{"norm_place": "pre", "init_std_o": 0.00272, "init_std_down": 0.00272, "optimizer": "soap_variant", "beta2": 0.95, "schedule": "wsd", "batch_tokens": 32768, "max_seq_len": 768, "doc_mask": true, "max_steps": 3699}
Each number is 128 + 32 x the weight over the matrix's rms, rounded and kept within 0 to 255. Layers, rows and columns count from 0. Numbers have three digits each.

# layer 11 MLP up, 448x128, rms 0.214, rows 188-242, columns 0-127
116149129163129132113135139123166150138109153122119175075151131106166083082152140127120121138130139108149104128128139155091095117154139145118211054109109180128148167121110076119063093117140152112135060140140128209119130112102124160103145124142117082066127089133164127100138099166148218115166159114114151137159136143168181143151111134115130131106112097095149160126115144136090107104133
147121102138141088052141143107140103104115114189123087180103150109133067125145116121093206136113148145130130125149098135148085100133094131151202133109093181088112113176161096184132119100161102072149177114078132175130109120103095147135169101138122201121085103126133120086106113190148148124147126102127178159195098090126145179152153096167131101073124132147155156103115137173104063117126
162117144153139090127077164114162163085163164113108164095098128126162091106114136064171094074159123184137180136115177109135098097210209103142153098106131122169140115166136129127130146114155170115051165169071071125099108133080147129107087139123158098157141089155149076136114138138146119102132151142146107098107107070146145152147103098116085076119134178088086138144135160141072120170146
046123112070099124100105142140112126095146104087193025089204109156101156125082166150132086084134175131109090077127145139119128180145238121110071103065139098105165156135083103110099115137138169181157087181166195103140133099065103198125168039144099147156101115119115134160166088063095090131050176129108075151092138125091101147132170143181144100111137156123181121159137134131142051079128
148149153126139108140200149042154110125148163195116080148164095079148179167127098075119164094078103113133115173199112123127033086161102106149077136108078110114156144115160115047146117140095142198149130144149082125106062098153174156116079120136101123148141148088169159133157128116218169122111099165131166115121150136086079120154079136149163134158109068096170116146106085129111142150131
127143140110088098116156141114065118080117144103159174158132153127068165168184062165194088105134120178152121096066118146099164127079150139178160153105165099113139118114112142165124129115145095172099144133138127105147131124074113091106141101180116109113100150137127119163096118121079155108156080146145109147157132090140106129225106137064164163148086134129128126133141198065141114111086
125134148095174127094097108105179083115133186179104107137106157175113111169135118122141090141137149112140070101135167082156106106137092178129122096104197129104098125200086034111147156125072172143116088122145100154126072170116123134132166104076178130102141124098093123144076093171151094121127138104123130146112101113147190121163037149144158081098172167114056103115126075119068121150088
138165131130135122090146192100115089062144186171107117133172131139112118125132116132189143104089098092114126123052182159176118111043085187131141145139168120148136166132200213105080150103174143141066118109094142072158133125112135159175084114130136151098109110167198076101133143096181166154136043149096095129154103083107123169138138160128089084144127137208082134133096198115139162095138
089153092172136132076094159151202147085117107050096161163149090127104132112116150170141090077137139102141150132112144165153122138136111140142153086111107147120081182133158160192107107125143136177147104145060196083149109140094140133185071118150099190108137129088086108149130096108129103099074180136038092151134130170069033091122146115064091143110183200170188130089089180120077125159057
126134133185124137095163107116117158123163129128119109152098124106153176112132186136098189102094133143104141116127126104110129125105092120130081091202134154117109136177168045087209101073163141192174158103099120109097160149113097099123060133138131117149140109196130133081133140133149144092131158130159120115121168112139107163139103158100151150155152135191139077064139132117122131141159
107142187128123121135143170056122129084125187132150118125134137137154191152102148097101126056165181137109097057116138182156148154148126125131152077130124144121115129114103089136133103129159147162131130160112130129139139138112166154177085065120141078100161154183134133166094168088136150115187144173085192097053092173128104178114150180139105179153088132096185124108116146124092110103163
105147215101105125145118109159098101111136145140156188083125122086059162145118176139094132161133098154108090095088194160061151180122182124138149165113122066154170168189126120132124132102143131127051153104109104073118094138122164146139129098141170127112116133103101071099173081126152115191160084163120047112131149142104096116090125151147187138126149183156115134115131127122073128119128
136140117116099167117135097148061121207112146176083145122147175156111081128087119138068155095074170116119196085163121160094161147156182125147124208143138129144132125117085143123118160084158139113152178115115137141161125137095142118155137108115103083124122104105086112110087126118155085165196151114104050141165132175144127148144155131129182108184103160152055058106106208188078143098127
135096076111117135177104089098109116096119098113145106127183116082079124094147123148143114182128170126128151146130142168151193141099141154155111129162167136174077061181150176205130154118156108148060121191158157123133129069107095129137147118134121161170112122139071178098144124121085102134093126136146123102168076157105157116198091149116141110147114101079130130152164152104111086121116
121139137052101112139077185116107154164141119112109224140172147093107115077109110112129160127101124185120134137215117123135111093110114122115125130143104157082111095144112118097114096138185105093138153143114106148162089186149098211170073086200120113147185157136112113092144138118099124099120152136083130166103112092136190181117133096139065097169161083111080146119135069113135116119081
137129108135134113096152157083142105095116159139145101096109141133125114103152040153200170132181152159161136135155101038177120135126161137143103168124119078099150138128127101123112133124115121150096092116101144174130157122091202093121089084146085044137097140106154083106189153147187098187116143145141117116103109161117137101122108130106137099094144122110178111116170140166143161123193
179151124109141113115114211150085102134168191194145109100144147117117113088132118104126089084132166076160148096185155153130091108134076146206091069125126126163104094102161064097054141144080093140130062131153089153070094158084198089199104102107097146103158093107126107120121078153103104145124104169108138120094104188149169113139129111125142158118126119139086115141207157104119206117075
165154120113140137067081105138121138081147138131102154124167112119157120174158098083164177140152156135166069097061131095098138140153120146144132162165096173144168212123126141091142223142109137155108106083134140112130112160108109135045118108105136171141120126133108147157104132187151106097138137157112065164188136170128102093196142123092182066111142135096127111140136139082140121155101
156185101074080153164139161149155128117140183117128072186136088093187104093167138108076148129102107070123114110147144144094114082073152101104125125137153081090116112149088099111108096180156102154159097122111163139065095068060133120168136150118116110121145100129164082100176089169156158110171138142111081133082078109147097145071187141125120135021147131093107134129100184063138150147113
090096081193145116115136129087146074080155114105152113098190119074139131122164069186119118120120134070129139100161112113116050124156085138142146126140096189121051122152169146144128104134097154152068125137126123068178164108114110136106111158176108121180110116137169135143170180120167088138144084153100108152186158153112101100113133155118140172075108204155089144115138136152121107127158
058124128168131121131137127127091114127125142094112087130121125115122143142025110096135082105102128198113137114075149141098118084124235139118136116089150141046126113146093166116181087108090139088107134085125122112156132142157168103093124126149103127144198114145125099115152133124155142082058133116138092126134161091155109121133167093184125163131147158194116133090110159157133070160147
162131128171113161114153141142181152083163116149128114131112162117179152099166129126129095133186117118155134172127059106173184122132154089131094098112173111174091143161113081081093118125155115203152131083125173102118053153112107156165115039184082125164145109110121141090139112137089144161057183091155141108144107127130092110134077095100138076110142123115097172134170138185098120152149
159147090084173130105128135108137124097138084125110137144171166101125111097144204111148142086070131131175112157142153166083157103066137093130128122129071138048155044108157157115140172178138166147135149093101145130125131099139161151091132100178093137070114152126092121151103137115133155151102167138176105135148081135118145119139173114130138163125104151040118159129124142099074175122124
054186149201158157155146081096128125139123160045102099145094088120049107114129177129109123197148140181115135155107130106032055160170144152097130120099132172069111117191136172130114109110167133152123120158214126131168191181061101149114106117168111068173140140089109034072149124117101129137081099115180149078175206067154174154102089138121086113118138167127105114118135032125114128083156
115110104176184099135159116194113132062125100140126148117135128176083111110128132131137129209080166120121129172192155178092126138030119180081110128104123131128124105113083098155128099077145099120184133130193130106127125142158162141157183085065125162122176119158163119137127131190130113107108108154064077172119113121101129096111114102146140116096126096155077158121160160117136100074184
138138133145114136164194120086090109149124147113130133198113108111136081149096113112119106137111119140085126125184088162117133108066057160079123134125164110146098086159158159168103097094116104079123161145108134166101142137123122162134141144143118138159166125132137150148097087152148192103078197168111102123110096056137147165156106146108108105098128162073098186104054135133115216102106
152150083135080130169126140112123162103136096145180123131138106113117129120136122128151124081100133123076154165134189136164135130149112083116105129132152150116087106100141103107157151182130120186186064085096092127134135157128117160118146113111118141122129095132059131166140103164145134145140204098080117100109153093128065153127163148092115149117244140050116131121139112163115127095119
085127125058108115106152099096167148136133130132107144149148140163167122106083138155152092114121095164129130104113156145087126159159100090105095155160137093095117115152166121142120098123140089124103126055081100122115142135122171142097184145152156129084104176127113118152154088147127089101170091110121119109149148124151135177134146125167098143120154128154132157160087131101126101125059
145111137131130126137091182155194162197147125107096137141151139053108149154100120104155113145092168085099095091156147118100053129132147174097111098114139126112123103129071174135128157110133095118028131119075104113082140173121138150115131111126109138154153129148104147104122136115128103144112149074134169132084113108091080163151132161086113159117190104114101175124139158160155170141118
148094101156081152119099122158169183091154044105090120156160087072093133171124160109152184145116130090124098139087139113172188174136103115125120151121118159143177053093207132096185100147107144118060157099091107098159090066140184133104115143061060124111082135128135091061075111140097107062167110146190163026161171176112130132114103143111090104128126168094178114101165122149144196116174
140146073140162113150140148114117106129172119113120170093174108102110084163095131101104088108139115102173186098184104144180109124174105095095129125133124175087131178096138109157094109141139116127122157145134111110125086143132137166107121036095113142138144141075163098095115145124132085145151098173112119160167161116095126109123061099088140097110103135109170097125155149109091118163101
124138098089126144149140130092165151059163185131122188092186133115122112139172092100138138069094110164175144140139166142152106125095138153062164116086124097144031148087179174095155101096095061134172102149172155134069127143134161174117146139113172106106137180143136156136133131112106158104151104123092166177097126090115130149159083148125130107109156092128154160102146120134212152106094
106137103152139110143164104114112075096146124140107065176104079119131136146071137132076133125137115158170113124074189155134177133090085108151165101070170126151133108139139096146088132144134229110181137121148136197137097107130110122079160056104169107105095194219083132088142113198136142069139138094139179121166148181117157149134109101075156177126092112111104076125145141151111142108086
115163121061145103057165087132144132142133094140159167141112121115123129132150135132104103161093132115120138178130111161117156118142104128118122159139107128124166073113149176088143148134096150121083089136132127130086125138105219031125114174111109118098143131157121126148149064115105164153130149162118137121132138083151136144104066159178187115097147081106167162141121132105094175100109
094095105077047197149140102157102125124114125183175112088134132161137142114038147052150097121154141130079116193145197112153194157135192088128126135089098159105126113108144113175155119126089113186046128201079147105152160132111129126098108125166128170151127130154129049105129118101136106102132136117104179146074148133125176135127161155078114162117094106127160191108124110109116110125149
101159079103152087123139134128198120101125141150177152197137101146081147109084125116119132153096160095111128107136172083093123097188163103091100168117176129122136093156126120186146157126207097158214088113183207145196126097131120139185196079105147136105118088126144073154171153091103161173069134153082172152188105103115121188176081121099120172115099090118112111090178081108180122109157
119080137082107213152174119106115147038185133168204145092118102107091161160114143140104126162108150092115094143129105076138094100141169101176089069116205197080120139066165142072129136129135152176144156112091119132124169145096107143083104113157142129131155158234137106160109086107104177159156125146111151129160111105128159095119086160101185154143116173158096159160101048112101169121116
146107161023109153190075128095100119147148169147116138142148104124131129141104126136086108117133156168151133094157091147143134139119175106110096126173208123107178099235117122108157066160127135077092111114124074097124101117152132165120092133111140178086201111098119170087203147147133100174094102156103130082170191143177157166124091122145113151132182119131128165096118117128158136149114
127139148103137103134102115134116112184084163152111083143069084128107110123137073100140140149178129173109121179104165098140141089097132141156141134112144151076146145217158084100174147138101129106152123108094166202148137101115114150101101101073111115133120140102036149155128123134150147180126109168061165156145139096128125121129127204032147121132174026129187152070151105145075145120144
074050163086155157116126156089086142093075186072112094158123072194159151113086115117080052126092130110118170139143168135150107108141053152117131131146135150145116152135142135173159132095156135162146081141143148140127083055100104132140117116128137081145138087137116079066133123081132112140178138143169158187148157118167193153161172138099141140151131097068128174099158122165123125124081
127160162184100152129173140096167198138157053088095130080133144154107182147158121122192116091098121082130107101124138096113113146123087126125115173145163124102101057118182162128127100097093109106143139125172101134132174190077168105155071139108072165141136162153104099085129126117111117105120186154194072146152151132139088100161133148094125094075106125091161099148165168102153146173130
134143151128151086174147092110108083129179120138148116183097122094116107156113155098112162101129113094208144135131117098172103130135181150058171176176085117093164135165134136133134090120167150140160097095104120156112118175155131119120136112149148134119186103113117122095093133116128142136154093081183121142169121129094131145178152168146094144079110092153181146138155154076098140165090
126111130136153123104194149158114089075193084151069081081114090144160137124105150143096146118103050080079178130103126167129093153146139081121159193094104104120088077125121140140120123141135140162161108097119118143113196112053121163103125151091098136154122104157120139183152124147114188107101073026161128120076141140105182119139183135100167110162107124100105118146136119143088107156135
133115160127110155149205161102120097130115151089110091125115140150101144098130099120114147123080125160177090070095193168045146092103153100139169152093134112098118110127160124151042128109087137095131140143094147091081137169138129160149144183135078149158095122172119131184138128101153176154123133171143109175104125142149105077140146173146118135107152143159163120118135171138162162098052
068126143139132101101144183136170140104129103130141162144174114133082192122144123081101126148182170138126120139148140148096145163081113116098104101148101215169135108107127183113172141115128140174138051122134192129135200102086097137130119104145124061125087119101133180158075163185160151165123125147159108164120116178161149105149151113146126158129152158098144136117125137119077122110111
127120167130128126112132110109084120121112046107156155138098180125130156147113130137117051132135128166095148182133155165157140173122102138119114096104152060110049181118162127109070072142133079175117118134118135137148139152092115095115152150156104088175174126113146144106201116093094169125080123168074095127067246107145127158139083178141119109095158117124116147114122129131139101112113
110140104148139084147129150146098083118178130108145142095159141125111141131168146045138150140157151162107204069153122114129138092170173131092153099071121147148127127117173110131118138116131107118111138133118093134156182093147188119103170146102141126092187039158136152198149140100172109150113115180086117168143163140060128101157078111122102148149167094196152101114128147156124112112160
092131136076086125095137173117076157082163140137192196184161095114142154192171159146134174087130095146118159125106071138141076096125166173205139126070108112161103109201129113105103101148092117099167113125051097150079194183129130094095144136058128108066130185100093096081109128153098178141187100078164112110105109115176088160175125141163118139158151154199159122168157091145094089101123
125108114107179136133142118174119171118143144098070142122094147152160179117147126178115085172163033080137124139142183101107132095103169123098177157099103107147167117155100156040110112095164129120106149132115107115113112113132127180119108141112123132126112145185089159138079132141167120182150151131085168134156163146217152102107122152078149130039166064206137149169063085177156193136119
087151139206127137122154143123141193132147110113122172102138098120150177200152119091140164117119094126165078086129131117112101133135104143088072086118161149125151163160185089141155132125052130151110101109046141147096125103122169151178102134188159137142150122139112075098126144095188137100112128113083119123103116155094095139136081104083110143154129090093160148110110158156146240150213
160199103108114106143111123079158098123087121167091151139195122110106161158143108152094155171094149155160120086117145123161113146153163079148136166059140114217125064088110120127104129164155135147089206145086065113056085086122129195137161150163127103173137065138181135128119140175156210152170102159153160119111125153100123084121150113109111121130106085085090146120097166137156111095107
114190063125129165083149094146146135091139131076052139082098146111117147108125108109098130116169149128112153146131148131169124099111075134105105119043086111154077073109096146072138092083165139132126136136134158054120163115115105154118119129113126171140102143123061139127160112098081132150171138121131104174105182071128146133173086126093187193146132127155150142113130088167169129089128
083115114109181091128171122114101152149172103119176177157104127157106101166091142153137126105091147123128093089177166185166155141106139126129131154145157139192105131151106139161067111115083108088152146150137140188164088119133158192181137110106073142139159109134121119152121173073136134089120161159148133133131106109133130146157111078102075130139122132103153091159143106133115123094120
087077153045117148158114126092139120155130156097125064098155197125141121171100170107077164095103162164093155124119159107078107106111126098157144128116149152109121130123104078103155127131155178101090141130125219156125030129180186111150145110099093099131146097179159105072178157111134139082151126186115106124100120103169123128132131237110096128116143106112161105116073139188100153105162
172151144116162139167183135097113079095123123107099140113051180158051139160080086092165105070129055137151149117135085098186147099069144121112115090096095199123093085115177085151173154146087094135118162134112119165120170197080168112103153135167119107121166158163109146134131144149108169135096138129114187192123108098115069067147171060142089154144166088113161147162104133097078132128178
# layer 11 MLP down (transposed), 448x128, rms 0.226, rows 188-241, columns 0-127
161149123105084153108120149191120092123143098145077079139075164113110205127060180103142182121133116168139086144104169154133127138103123113152133152166124164105137134184090109173127108119152078117099162181092107129102164155096116106139123133171114088159105152157179193091184102103128126144082167101132127131102136136113103118120154148162105152099145070134104110155156123079136135182068
116064144091132107139104143084097177180100123084134165140182107132167116182122139187153078141137140170097157132163123117145107154114163117127129145140088119166143105082144134109106155163145187158146136138158150173091105046191172116166162127074141137174109167105196106114130187137117142110084161093152144188092128163132115099156117100135148137186104115107160157130101138173091097124188
130141139105127117105112068074083154163125135129104156134135088096120150083114126114175173170128131153085103123134083121127113139086124118128204182178111207093202084083122127160137169107179140204116128146182131173095120111096177122075112148120189117079145168168130084128132133137135111139134126136106117084157072176118134110096150070095150139155118160128148126146139079158103139101102
101115111087094147181128101121081143148132137158092167160048141198159148193255093186136136098094142112102138144075160115141096152096100141138137101135037132134187134123197170097183062095119135139128109106086078121119153134084068173132094139146138070070143124077091100116153167143138126106153135161176162147076120107108082129121167171104080144120137165100060173126200210151122127149107
134142071153129162178131160126106141135158065124075171186108129097101139146145186110074060145109073095162151090175170145133092108139152143154144122092091108136165114086212158087037125139104133166121090155126129121081105125150190107123061167180178113130165182189131140150177155084177152186146182140172133184185140151122120111149115083145132050075115159133155200119069066088128142168144
139152149104182144104126108127153157155170154123170143154161109183147157117109176108112153124088171059091102149097185102132154140167099140058134101105049100143212118079149137113132146138090164085197113089134166182154102121184177155118115120133134142139127108154159154104179085058157134166135096126162163118075120160147149098084093106090140095142112122140149159108105110154108148085167
103161088185105138125171158115160098094135180173101143121147141077116170185133130100080199158156094118123147112117131126156069127114124181148103111102085071126126126054078107120145166117109095068080125126147184126097110186077116128213202131170152116084169191125178136117096154068157083106148128110132119107104145145125077144099119119187089120206145128143133091123092110121140082109134
092173140136098127117126210154136138103122138138141083074159092088090072145150137057193117107119131090088170127117023130126147055118097098160062174138179132151117094125109137184136180164124081184213117137093139136125108083148123183125137160126162110077111117104121109086125074125077110128108098128079098180117142102126160128144153160186087118090129127146053071191076074171127167136151
105087122139140152085131184134134041105164126138147064103126115112113098095137142144135111091108133118121133080181091163157146146115110111151129082159146182145192128117130131219125127130108190104097150109117145141116150063150140049107043161118077129118089110120100160169141143124093134165154126114128107115145119134102152061117168040139177151144124117138154171152113142210108106141135
069114102134165192106125122115134117082189072173136173162111105151101136146123060119140074152122094155161139126136096120160097112101092133157089126123101081085109133123143105173117166160147104122069089079133131138068163157112144153120173154154116123088120174127108201125109109096168119113116158164070115061089137085063150117146114158084098140051113127134127098149154185103170141098137
189114166150119118136157074124150125161153103112098168174127132131147141127084149134119156216127128178134116101112113112146144036097174163111155146084129122144098093115118142158156114132160134097107133094100097145115139151114137071118160168123172150148131096129124153088130183116092156129170131134136115163143113113121128080190161102143152135184114114168052087175174101148141130096158
145111103115079089069118115175155153082113189071183163123133150084103146132136243167085046139095183106172164087132164172123188120119135176135099077055118078104098139092087139145156068101151112165129155091205087131192152057154155103092093158091056144184121111125109157112115131130052123110134136129165137133140114132151161149151149119121199082137105112110169145087098152144136152099116
116103138142084181141140138137053197142165133173137162099123113118079128159117198128098181158099166165177174096094094081115139115099082129058143092168091093154155101130166129152109112206101127084131146098137117211072099110144163065125121104190042152105081152117109123162132141118079106171179164125121129141175187106111234104099110075116134039103088192172165133123123078164143106143108
119101187100170096172161120178137118178059136145170096156092105129142115110119111195163116163140169072111123083166071052122187143166117134124090110169082127088173168140103065139128105129144110160113107132162111153118135092157230179206147140109071110104157111146144105104133117098166096093168161076128148085216147116161113191094144215087132117095128122081122117105153129133145139112131
131097110131139135071153113105119189162114131100113146176169156146134156081123129180106172105129134078120125134110140069176103166204185070065167132183158073091114184193134139092166136101152177113090158055139147104107175172161149092120100155140155098139141092114086121131173137153148130125134072139160136166124095132138095097113160086160129166115139193142108085093046190124128153054093
185175157074136127117137120134094138136120121109113134130143156141114090146156161107103083094155142207136122156103111113136142111123125130079120132127130223139121156112164130147184136204143156109162178213200149119180129116143072129131124113221140144091158152170135163203080088159174130170090101124095136143075158120161149138159112144168138156136157081083087126097119098127152130161129
118141206080124178113179167127106166153126146144139168108133132133115115065128128152094116111117060103121128104119137135137163111124087110147152107156117151105156114123109107200131158161132087158152122072101141188065142109113142185102127091097081083120131141165129129084167115113147089106178170098117171140100148157188136135189132143133145095104092160147062155157109137151159142109118
128093131139095109129152108168114144167140121148113148143088141161184116174143087135125093137107128159114121145077131059164116106136067128130167107142150133160148120145143186081135127106077092094118185144081121158085159135119160141109084207194146135130085105145097104117125170116086125159144094147167161117112150102120118147154153089141121135181142095159112118193191102147108185117148
144157141154134081171112191185122109123109094116137118096122188162156123128137082102120120074064176119108155182147105141159158134134138154148106089106158110146135165108107141098179139132114113154091187100177110108135143161162101059159153094132113156108165112175065118149128143128126129124165142107112111124142159098093114157100110145081128119118122115130164070101171138114161124105183
123113114189080166082126097143154164110073073088205115110112182180155140131117106124145169126154151147134127105123073176092171158140105148117195099149143072123148124094127092145210128091128122115154128144141137134126138071075118142147134092100087161147107151195117189121108170107091146116177205138104133118157163114113111096115101144144111141166122112100070091144135158143103151147124
096196078140162129126130093112176099108119083127168138098055101151094124154139181131135177176186109108138083138127145119176138105111186113084071096083118138163098084114135107108143176155148083154174174146128140169141100182097096053159087129078124138177124110061151124147117135117075141119143103123129177152121084183092101064050148138096142077096215084138160127142094131139166061116163
099110131116127088121106123169097158149135131141131135104185110149083092146130148126135075088147076168123107134092158125161120136087138074140131146175097104106105115128153135128083100104096101116128102099114112146123141138158150150168120121129079117209126136105140120108178174111098135104138113164194140155098151119062122115146105133180103084137152145178136176161108104073110141138074
132141122225112193117139145162157140125151086199103143153092082133155091185058030115132132133132135155039139111121083066133152089125147163116121159048092141160121155104120130105161083132092148119113123118147146124156139151128071127159131088086101125118077128086116119162108094119107094126176080131076095123106098118099124159123119130081110117115163117142164122099094120154161148091167
168109121151134169182151082113077100138161140163161116120115192064101151108172149153094143117117073211124142075087162171100141096158116159149220098106124170122162142075189078126162151119115089122076056104119129219111133168122185115161154143178177178171164149172117099127118071090167085161132115069159142150134118140106132131130138088168114122152141058157137163181109083122103058052109
133140128145146150088101193115159153138152163133082091135170170105141136146118072068114151158141088146123112109151138106146138126062144109088139092132137133127113157091162170101105167101146112068105107208165138139150109077088066197132130115150145115095151089132142174119119121145159100112076129130136169155122105096112148129088116143060121069136101176140163039134134116139118182098105
146093118082116086204193098122162174100095127110157122086098165134173100113134117145138163118133156130175160081091149095057168110070130152156125090079100105114137123137156126114127120153142122174117144125142148135138104139155113107155127090105126108114064152143145108077084118122123166166114033147198143128121150085123169081065063127122118167124163130177129126133120151148147096132090
195105073161137127098100096031113100108114170059117146116152143156096159164127164170138060131134090101170114098134078135129083132114173126100091112134130140156139100151070132156157136090160112082094126124185125161065144130156144113174123150153150045043124083137125138158145118165070138101122119136154125159159126093150119112126126109128124110096129095136176122111100155102177131153114
151136131171140166170153073096182123131095117095153110149142162143129127126120151080134138083118154097120118131113096128173098103085105156126109121149122146120160138075084150123112147135123180132153171164196141111107099113138089128202083140141103093119108159120166134161129181148156119154133126138100132167080098110166169072125209123118132149125132142089173083089114165150157148126166
163093086102163120156192087135081153116125082171157179139182056103079155169172125136167147120144083150103134109123170081108114134107075235192110186112102109150197164121047135116134126163147163144162074128152161136132153128147134167057194118109131173148163055139136170130160123148085132124168111165136157164135166146106175149100126181151118205110147075166219114135131082098134094121176
069068151124140094151131080161149146107106115166180163124090135113177123103155097116100096137161120136176175133109092167128158110112191143113106105140131060172153110166137029155126112140159142146118130062085110155121148156119114115091102090203134160165175159113087145137062114124138105149156118115102131110132149121121127101127040168156158087158154168121156112118158195076158146102094
107069083147144121171086132095118124097127139090138181157101138108086100109121168125139113193129080125084132170144121114117125132110120109148106137136132130081164085148119143069134149107154158081145124181102078132134158111128089132116157105127163162124106165124126156177114115132107102135175193111180157110128174127110123173105120155145119178101128067151114090094061096096125123147092
125150104210113182139057141108160108170143136136170139177116179148117177164074129125061109116161087165085165109135110147131146186154096147143122147098172196126123147204116093119147090097116132139097184084113136124123186111140103101172130130192122144139157151096165081192143107151143111141100155099168156166180133099085132131079146151155133123169109166126139144130136099147112093176162
119134124153105151064110060106138104099116149143206148173079146119144117091109101160119089125124166113073099141134120058132056175122090159180108066092184201137162170103135145125102132175137145084160165121140138137088187126102207108128096099096202173151083098143065147103136127069152154091151090082171134104153113152150160127107081099061117150119141147081101184091066157141157169117107
113101145108165190165154124116122071173147111068085131105116160093114089112147123203153139172165104086127154098112125163141113116114156073108110103155167139103117075122077159138100175116119098099174173125116080143132162147164152110125150101089155130120107139076149046154099152130092093095163076138184145163074131118123112137156149142088132120167118107096123136213141116121038158080153
073194126187126121071187080154139122109124089144134162046219141140098124135199094107128095089090100096146079072132139128073145113139139157125122139107147061032122209120142119133056174167134120177155097086102138133071153096135149158096059127102161109133151087180204153113103148150146133080090103135141145168171139189107107089119157156124140055137116169101181134159143204139150163133149
136161169172086121129162181161145107099145072163113154111093109129135097154161100142129135132165117151104170113134097125123111146122152052186130166203140161122159108133106156164153139138152171147091090186130123047129145115137167110114055144063106194128146138138119121150123149152149126155134099170181100107134123138157100075151183154173110185132125123140116151136087160125130089144133
156086131160140168147109191151163146131122137065133079172126173114154195126129152208136127103106105111147046104102089187121127170159165110133137045172140115230105145135112087171111111079136191132142159193086067126129147089139053116122090111155129076091154107132146139097157100114107144176098172030122188103071136137114155137123172096137121114137124047147184174107147169082136065127108
167132171165095186089159110149166107127168141121121123138162090089157150132110124125095088135141112137140152077127117124129131116105131125119175177152110159121097100090090148133078159147128121086167140151139116136081111142123082171166142160135134127127099158155174152170112135148023132113179144054159114135121176177100110104152119103117139130154064160114140077120190145143128146124098
118140146147088120163087147100117180060089162109187175095176157128194125084199146122130101127142120077196122146121173106128160083155155124148195094074182112117103151116082162125066155178098104136165158119148174132185106131074075170109182119143104090154164061173082144137110163082155151129139158122143133156139071144128148128138106164136086135156152138082160161136164127115111144134083
162129171181130137134126204142125166141154124148181158140102146139140120158133125078197134135177163105167150137144172088138150174105139146166146136132137094120148141119155145103161129151101103114133144120101102130162111179129139113139168112130143173117111195059193113151069170145120120122113129086107112119068127156100123134112096124130115069099121117125110092093103155087130097078154
108161140114110097155096137108117119132107170187176113119107122112166144144190070121150143183130130174120087187138130213112110130110112166118158139114178191111127151125075191156107139137153136061140104102071091139126096144093082127171165177165107130141121123125166165105132096116091097099149125099126163133203103080166128164126108186106118154126128131138062158125136111151109227121137
122118109146102116118121053125126077105086135127158078135095082153137106136149145125142110146059126144122082163085099118176125049169170167133147085163130127114084152114163131172124113131156116112069119120134161140112138125097081052121154176138138148083143171128127165139173092078101157133183140099135118097100100093130145096131121120112159166144166091151169119054171131102119109132117
137145129132154137118100107121143123132150102127121161127231140117197126126187167085088058135117104156136160133096128140146100089111177161030173075120053142146088159103155102137043154133081152117170187172113060141121105056158153132147110190113102114125156108129137083130107172113140133134113138118072131142118147114109117136088113141100120124108113175144108113086134146149124127072150
089169127148193172130111114162120138144128189143126091130167108122200089094193123131084158117120138133065195135147173110131162131136095112074108098101146178110133123105129095126185074084188135161113130128174127108145080152130091088172171097163143160084082131137114152134140148112107102091147111122102131081080148150100085150149135153143127165102140114127160142073246105168123146106147
129146131107096173173129061128157130142167133085141118119079111127132141119148176080111127153122112134157097141095143130133130137128112069123172092153092138107158143164165184128134172070171116120166098091145125154153174085095118108133106171123141138119075196163178117137149113166122114119125165138110140117115083200112113094163159110080143145128105167122118135116156109069119094197176
109144141221068149125161117140128056101206160121140107114169098133093064124084141127114079125130183114085124100101131113132113164141113081165151147073199098096094058084122139159109108103128114081104090101137155096126145113098117172143066132156161114152182101126107119115146115120109100131100150131103102098157124093154121099103094145104154116138074201142115174143138087117078167155108
082131114122128183114059158105150086130119173151125148146133149139060079100095107172085125133173154080091104151084177119110159175117099115145085120052197188158122119105125107072150088120100129110066089107113139143130168105138144092186153144108122107082103162155131101099143124201163088128105156141101149085180117123093137094172176146081083145135112126057135074093094093123104138129127
099157137152129125145154095164105136136150145144092070093147156155084141117109186091122176163119110127157120109087099145112131161146120195195136119094131137152145135136181124088206126125141141122099130183183149121136190164144176104103128107126168111156193120060165214216158225121168163174122122129082162098105134130065138121052124124120147142160102091153160103072124146103102085137047
072128168119118113175131124091129173158132166107144135064126135094155179164105141166113147117082132049084165131072082129131116138092156142142097123132144146113101128101114167132122164152108117157154143107128161231150117036144144112101120088159112145109138167153124141061152095110157131110126132168127158159178154089087116092176144115119140071121156142115169129105106164125105067098098
124074102101101134192131106173109074131119124137073133125134110155139155155161182114103152049125137102174138091155107131135161160139143095101119101165051123141111111147214154116134134178176145173160149132138090090072151131137090146149138092060105126147100196197092141176169189134048172109155112083107129130118084080141092166113142121136130094178118114148215148087116183187150134106173
167111141096156093098042150140119103040104140133123148075122153169139179140141130153107080133116113116160137181097157121154080185117152100170206097111126162145106095079136112096097168109127134133127197117140082137068196147152168140116144142165216105164152112093096179208146128130136167118145143105188108132132134095100077047073186134115149123119075104116063171104073164091091106060049
131091137165107112125114112130171113115083128118167168156139076159128037076158191130144094140047136139184142175121125173169099139109148171106077105165155145107221086092106123092117212150133111138131144111152100161152145134148098123127064188155138168149103145165196141090149076128170130128107143096158086139070079114111121159129118159165134105092132166132153147109083147072076136115127
226162171147158171100133177110175096091118129089064128127146183171121137162081118176139119133126108142095095106131159109106129120137101119095046116172115149130139082199101098134139105083131123149142103123145115087163131102144187105098129142174097118110142105143152120201132110157126145140127101181133077149104143122139166163097130096107148139097155116146120166136194146162100156157133
114146142128127131143110127095108118138092171149068161155153180105099126186107157147083110159103132144089110189172164095097184085055097123096133092114120103071136093112153185116119161108111126069055127103174082065102153155158131165096141116124173146191112109094080127190155086128084174126108117098174151129031110144116210117094113126162142143163121149152112085139110096129135109116097